{
  "vocab_size": 13763,
  "parallel_block": true,
  "init_std_o": 0.00674,
  "decay_shape": "sqrt",
  "train_tokens": 618300000
}
Each number is 128 + 32 x the weight over its row's rms, rounded and kept within 0 to 255. Layers, rows and columns count from 0. Numbers have three digits each. The size before them is the row's rms in percent of the matrix's.

# layer 4 MLP up, 1536x384, rms 0.0737, rows 1066-1099, columns 0-95
103:133105118133125146141140134126084104145154139134091106167145053171143143124130149135161140136125097114165146144127104128149130093140142136136141090093122129144125113085137157121179150115138135071141118107167143127148172194086138132164146074168148137146079139121116142099171101134135107148
099:133120110148112080182141090113133058153123098123145152133167172154119100137114122104148145156132143063130121196110181141176143168164157106093145122089082142118120140120157057126106161079145173142100141131146077110100118100123137129072067138114103097072182112123118138169129127120154175158
098:129088138176199138170104155100125094121139119168158175123149090162149062179126103143179121125111123115120170202093091120208097108157131125139149116129132155074124121126149172091140079119045144068132162060131158137092169171137183157081137112159105125102108130151112113134170101124130060080
095:179139169153154162128081144116096139086113118148119150123118132158142131110158109113132182128187097141102128150125188181123138135161088139144170067113126088142114151157112066175039112143081135173147164122145134137069161108107127133106135129130171089090135152153080143098052097157089106134
099:062173116120139172082099140147134137135127113114149128133087107153134191187158117145135103105170100107189094062146124175144135128144118160119107111055168164112131128154063098139092124120109138135135082120162141194107136171096110140149120161104130164117109145172136153159105132107155149116
106:103168117164161164199051133124138089149180066132154016130112093116122120117132132115159181139134114146139110088098121110132132140169131104130123119128142160082120119124161084179112124086165123116185116076105129183133107103120134143078074110154118111137131111152164061129061171138097084098
102:120104147093201159145079095097161126157148109109145102098085163129178102053098175153171156157120121139187104120099117169131109023140121134079124151129127112094158145127107114119102077156107140099114157148118080162126127136181132142069140125080146148121143163147194126120091197179193136120
104:161195123133147131196104171114169095159126147105089113112124150118041122109144148215169133138147118163184123110165087189147134178148128090110103143059134154157155127127035116098089109112184136121125113120127086102155164118145114073153097155149163130144177176161135145092091107141107111151
106:148088060179172132150094132133140104128140115115168171106139164065092123157141136135124151142151117133102147077141085181117155051120106106113121110115125148146124107128120128130109149159155148072166137116138147110121168094154155089187152101114128098188185093126115142086150083092132112082
111:131150100157154136155037122074090154162128183150147135139118098113090142115140141153145169133156173139139162164128168219085135149152105101158124105142099141103116108090075060157096084130177123127169141100137160113133090095175157108174131102122098146115151106159181094093040126140105096117
100:114173200152157111119079142115130166165142077139149094166125147067140125136088130143136129158182187123142151151122179212098184137150171160092084097145158168084169136151117091122069114093149081141080130073130127133153114127161190088062106155125138128133108065109150142138140088117137117132
104:216188130119122107141122142183132100110139151106162086082140178103140127116152112133131179100103141128171175175090150183150190116205105158083157099135129180163132188161122065105078139069224143147103129135114129120157182158136155174066152153144143134123135155121102102091096136117150146121
097:146121082196128163170103170127132155216140122156193130152091115112095135159207149136081106164138108113119087058111058109137139095155182118108074106072117142147118097113097107075101167099132113107167098113146147086116196119124150145146079126139115178167079154158108139040161126107139060093
095:183101132165154100181070130168130104159179128118140038207120116189133118071144143095160134090122139181135117080092152159106135102114105145153152089096115146122098162151151102128094107174150200113150132106168160113152128114129157104136062116101117100136133188129095110155109111094106175052
097:129099161168188156119150155123119120194142080129160126144193155072175149153118099118163195167160120072126069146070149140226166104099203137074079139107161086147133168185151112132111163157152136187118118145133124067125138089159167188164172095161131150092069115139174151143084119169163129116
100:116123096129138110135117120113183065133121134135156133152175126170144163163170152144109159099166146160152096111143094120099109093119060103052101112105127147072145164112145089087090115173133114059130127142203108139101186131139115110120079101114177164172139101146126147167158141148195122125
094:127106112161156107151121121152093118126120152121136145103108104144105078178147153150092133168144112197147118045106128144129124127171128118160131158133129114125149126164127085134163089129065128047121153173094136106130111134073218127111133150089115152147163154142123123059101147094153190153
100:129076167126148150129133164122139131159151161163150132125150057143163129110167179154206151159119183125149166113104218179191113110094087135087109125122156141131124076126088061131149109063140137068193142105096125062115101117150079120080145141138120087067091141181151106153116093188158158087
098:182099148165156164173095163138075143179154131158173133120133164123094105147158158103150097109127088056112060179142114149149147110150125164127117117149142110149163147134146108120122162108120158170144157194142126159124091156149140161107114128093170142138161120173070143155136081115103052135
093:188146120130183106198144156152136096103182116164135130089097142133184112147102095158112118154161135140142109093110132160153142154131156078098078127073113147140143087147090106108148151099117134072121138094112086090124151122141152201121092155068106116118119090234083088068125077161177095136
099:099101146126168196137184124190086154198166108159156102113049127145152075179173154155139151107143132134164078153145097151129145154115107088098126064134127189139120148158066137157085124091132103139171142104156167124123160169096201171083118101110093131154159067158068128110102112150109134061
101:110131069178146136136042155168143089133159177148142083130134127133050119158137164118095179127123079104121141080112121161141105092083112099165198061106113171150101171132146105138116095130149143147094123065122114153128132183141113126143126187133180116112155128130096097072107120111104140082
106:118110146155156094115149102155119105124171160138141133163110170159123088121148158118170166116112092144102137168150140179062147169146125124108085138125165132149099112127109100114039161124113138092165182154109126152106108121183172170084102121093159134128148150172102101174110144207158161080
106:164109112138149129105095114103183188151137109088168127142132131191125088105167100149167117125125167123162089113108071201131139137135172171060137165139147096116137122155118090162089106069145133122132101078099161108107153162125204091110168157106100158103187150107087130103126129079095105117
108:156101135160113070124154191103144091163158187132124155157142095145127101137098194148128185130141102105161135101137153127188101138099097159147167067127128087157150117157052086111132159114045184135159164098103115079139154175183110114177163203178114130162084122148086141119160108121164050117
093:093066121148130156175079170124215127142146150129163098121146112083168106137118130220167127101139131120169122178130091144144150126175107049090083142115107151076078105090095130153151145124132154126162154118184104140109160123152213177175136112140192134066107150180145124132134155096110097172
099:109158126118162069144114089126127090147160149191137114098128116135116127124106128176149110136139164154129108144121155144164108155129160098159127074177150125130173094159165104105127149140182198161116209106147088121045115128095127083069116161140138133121088114117095121140112144156123132126
093:159142091139144129199115102138125091148152148131147106088127095190125116149100146093159154156141166129178075107128009119185142116146104139103101115096122140102115190161137152150092102090163149126169165075144105137151199201109139112146079089118121081098097104182071129109095175143124100087
102:151140099135168090121080130118190075117109111120143055096128158120088167099138116146163179140197138105098144098133106134098165102121116111105128036127117143157129072209145116127108079105179151127139196113155133121167163174142138167151168149170167065223029185174159054117137193224182106146
097:136153156145121168150127114146120138203165156135101132056068057131107160192066130103121120168147095110175111091158058167109116165146143118134115140138131105181150114151142122219126085126152104113076130082144117091143086171140159114141108119100164106132108171166060117061109137123228137130
096:131132072086151083201132077147173093135146121098147091157084107137123128150117149118139171132088084086169106152120069150186102058133152148106104130132161185153104155094153095189124089096119080066163152164149120145117185199101148174085128084183149093212109121135139150113124138118097123128
102:091149160133145119110159087109096137121208128120141077160161100128198182134132174102163114131159145111102123183102110162176136128094100141144160158069083118100149183105129107123139111111190123126136138087127112100139147186128189150148088146128154135102165154079173091124109114133170105123
102:131141148117190105181104137137196113187155157157094152103100126139146086158068190124175160163169112086145126165147162109204097085088107127112150114144151135167188125154048108133098095070124138160129148139132137095132108090124137098138128126177098056063107093164160128116095129102116133124
097:124117128191130157196127140098178112181150152107163079163118084125177150149114089124164095136030104082127161149120110166133078151108102144103159148116130192156068101118112059102099085145103144128096130131174095129122099152131125166104108177203112059106167144120167126105127158161151075114
# layer 4 MLP down (transposed), 1536x384, rms 0.0615, rows 1066-1099, columns 0-95
095:154145085115142096106120083116088188110123069150159130181099185148094124127161146088122171116189096176143150187136151113110164092154095128175148115113196117139185095078170110174103115100146048149156127151130149090170123121150130157127094158107116114182169088131114147069151090137155111173
108:142139174134106133149092086115125203161147160140170142137137118173120142129086071111173127180107153064121138083116145111166127073145134183166108159082141167140051136096097108111110152115111091139193066126081158155167137100057133133091110169129172109123132132228131116093125135158077127131
102:156081114148112101129148142059115114125146136154138144138113136224113129116046190130088116133150146145111121143112116178134120089112089091117151134067079166073144101148076101138152129134107124085105069060117127109126110179111133090180164150179125106169106125135130127102134116113069124113
093:096191140100160146149169101164129150130146132131118163081123111113112146127068168103149154170102119085124154087139165103105079150177180125105125179104100153162133108154086140151145103153191140081151130092093105108155077137191115137176142142140116137184141122123170178153148092124157087132
096:131140144153117098103119136152110126125147073106093120075113133169124085165148112147146139152098134166105159171067107172150108073188170100138164074120152096123128132141136149086116184159172132140118097178165131094108150126155183094158128202139126121148136059100150142136134074100134108116
095:178164134151097144095144105169160164097152112139111174122114148110121137102102140104077176130162157105183147125131170093142077156052090153125098167199154091099161132098072112095159135095111132152083101103120067111157157129091097128104091158135072070153124105121138158167120131127106184139
115:094126176126172102136153133154176189104170090143168126165159145178139166121162160103140146105158169042119118180106078110099131103112113163126123088124138118136068084128122148111097127155120123144070180175119095127133118136125124135107159137170127144070127171125229118134097145153100150137
101:115164190091105179107140077105147111192107103114140160153123119056123117122160106169188116137100105100091139127111131115163090108131177161117106138128126114096123142085172133150123105102142136134140118095120142127094141186129175139064179087089116148159112170104159144074098072099165225148
091:072074098092168130101186159151084143154129133147118061138165122099047155177147150120093145133096140190188143143122136137178173133132113131169120111188151153125154140160147138130099157145114116182122088159111133111161181114139119104125097147110099111177121140082128119123114123173127131146
114:116144104129117163051115128125150146124136120142163130088105124111115136141134180146122136140135117083127156082115139150133057157164106130102110105103148178088107063130098188146102052150168139105148000143115178116142140150152184118122147135163141187089134115131139139149106187119115119087
113:134188120123133102170136159163155080126175144145116139089104098112128165158151111126133194143139166122184116116068112123110162131157170101105132127111067153188085104141151084108105142099189127076103138112124157040053179158142143162149217145181157103121093119082171112132150100172085139165
111:146131196106129146119165073120106107107130110217136136141140135136112125083129041110129131186119165090143171150079150110126102096160143133166123157154142103175086113118114123119117091130181112170161143175124094133109153184154148118113086144178126128148140128131150141153160083134108082140
101:083173113098169155097192141111142127180188162106068122151136133101149073121116149165178134161063112140137179156128133127143120099110153119113119091151147127139130111199080104120132092086193108161132185128167046153143151124115129174128058121128167137122127072153147184216185153119121172137
090:107114117132172121131153105122131107212100130149130132105112129126108105215150126184142153172139099161142091107112090092110095131126166152168120116160133109148195127109107167030157186113102157149149118109134105176163150127105136198068107102171102141134099017179110107124102122088154122146
092:105153107172096110112172180109127099126113158106149143081119117130087148139107139133137106119128155143093183158115111166113115174130094146166124159139136147122112132082136146103100151142149131111126136123171196149121130150080165073211075083103074139130076124090039095121099108087079133080
094:142129190083192118052119121105113210155174093139135109148108164132103126103145127133154167117153095134128106109157109185166119139117192156179120134135112164169164120125151169093167161074117134069132095153135165178153138136109116161114103184160099102121118079117161068144194077148095075131
089:191091153119074182126128159120090180111120121106118171103124157104129144123129138119081120098148149127071189120122113109151164193088088156161146143150070150082081098131142180105147097139137161113163117051115105158150141207101114172148096134096115096110184142168212108170099145078098079129
087:145162101097094141081138125141116119186187105115159153108109072092166120142133112103094130090151101129117101148141160177160144136146082136134147099071099204109210139176178193151143152139136083167137112136128129153133126137107207206132124122170142164069082135124139166128096176131116061112
114:117084135105117158174142134157116131116105167073153094158096126156131081136099156110136117160084137077191102077156091129119174060123072137061131143092116083212069129095094140111140178129140116123121121151147162105135123095161129146147101169174116148136151073163126112134105124140123066130
097:134123118173102147123113132171103108107069130105156104196182160078076132116095110123172109180097142045161132135128128154119111150131081172108206118104183072183153094171129167153102103078112098092149156158162097193099133150162135072155098138163163130136188111086145137164091108132160126163
094:168068141098073147093154151099104115163162132181176061135119138091147167042139099115140145087087182109158170137142079161142141158133096177124156157142172154073148075148138163132068156128089096123129124076213078139141096093111150039140091122130141110123134160122088155119125163203141094092
100:160133104113126115153193090125101119159138057104168134079108128062147126144104151089057147131099152166153115163102090172090106210134136111129077133160142131150120138141110118156156114193111115119093136146089108080080162091172077092175136146114120131079141119081101182086144146219159124093
106:054142102117139140127086159108110159171067117133176089141134097154128096139179180206077123155158145111135177153144104089141136105134138151171114129134158113160170132060139116112080074125103149099118120179210160135158122117188105139093065063123122161160107136103125129125088107122158116138
105:093091136088096102088200106126178119106170116150127114116166127146171121114174222127120207090136127185149133103083133127126093111101175175107197146149110101045136115086087185151096149148114136100101133171063097089081117135165075144108120142183138109133153154069085168090113182134149125125
101:106129130100139154138107096118083107126115137164129146129108126128169135110118143108173155147133073092143140088126141177156140182126225122116090189139083148163132142086093148115140097083137165092162117106127128190144118085112120131071110101130092127127090085177147151128129117163119162126
101:109166145115113132112155087090104121188110109145142102130118109143095148175117137100096136208085097127142139108180144154163119131122205164141132108138189121135160134151163061098153102099124168074138141172143152115122134129106137110165093135089133083150147093086188127105145092090196171148
092:136078087154190078159121105160109145121170116108126086154114077151116122122080146136135117080132173144132157173147142146179090127153108095176111127189117111141107159140182141108144137127152130133143124082139159082195151139116132184063173103172069208140151122101086176127116167047132153097
096:072131073164175128088131070078038093144083124119153121117138205087135147167117149074124067103116136128104194151113131127098150090127151172180094131114183114163148139122096095039115104157094136119122156141144108159105098086134092103112137146110146139106156101116118107087130117053199121157
098:083149126142174162054157132116081189130151185106196096195106116134165120157104143073086135130085141115161097164122089125140212184117175097154095139168138101105092186069176126120144129098166108097138132150098137138111096125150099109094134123129090137115123168149121113110148123097201113107
094:146091149086118123115133187149163127101182098070110153122142137119071101091096115115152120154137126103098184125084107190156057139160122141035052145088102164211162145169096162082117103098121095113132080128094075122118136115100129126104128130115169171159047150132104124208124153169108083118
089:138129129124088156074127086062107140142073152059131173153143128134130087083157171154122075147126182185126168129079143125078125129098087130155161152140130096125153135165062101068100162166166158141135118138125150081189080148142103172140154108138175137101107141105102119168131083134184117109
098:180112103141179202086110144122093127112132116086097079166078135134150132141162134088099113147094116137154096185161167148138137107127086142122139103157065078129155150041168096101095114072163153164138144182135136120129102120124056094231047197099067161112124125089098157133122123132138099108
097:076138083153131161173186111132095139067112113189134125123025150119099183213092136123179107170137171074125194160131107130121123101150127155165157160146116122127143113154204042154173066096131085129127071112160132058093066117114139123120164168126086086153113148117134145122156092108081146118
095:114187091135119165114108131114090185108164073102087167136090171135123055142130129116121156086069154047189140135132156179131114131100097130168134105129106120138125155069109118113146192128099123127155134131072150082112134160075164158183128165073140107127155124101151163105208112128144125116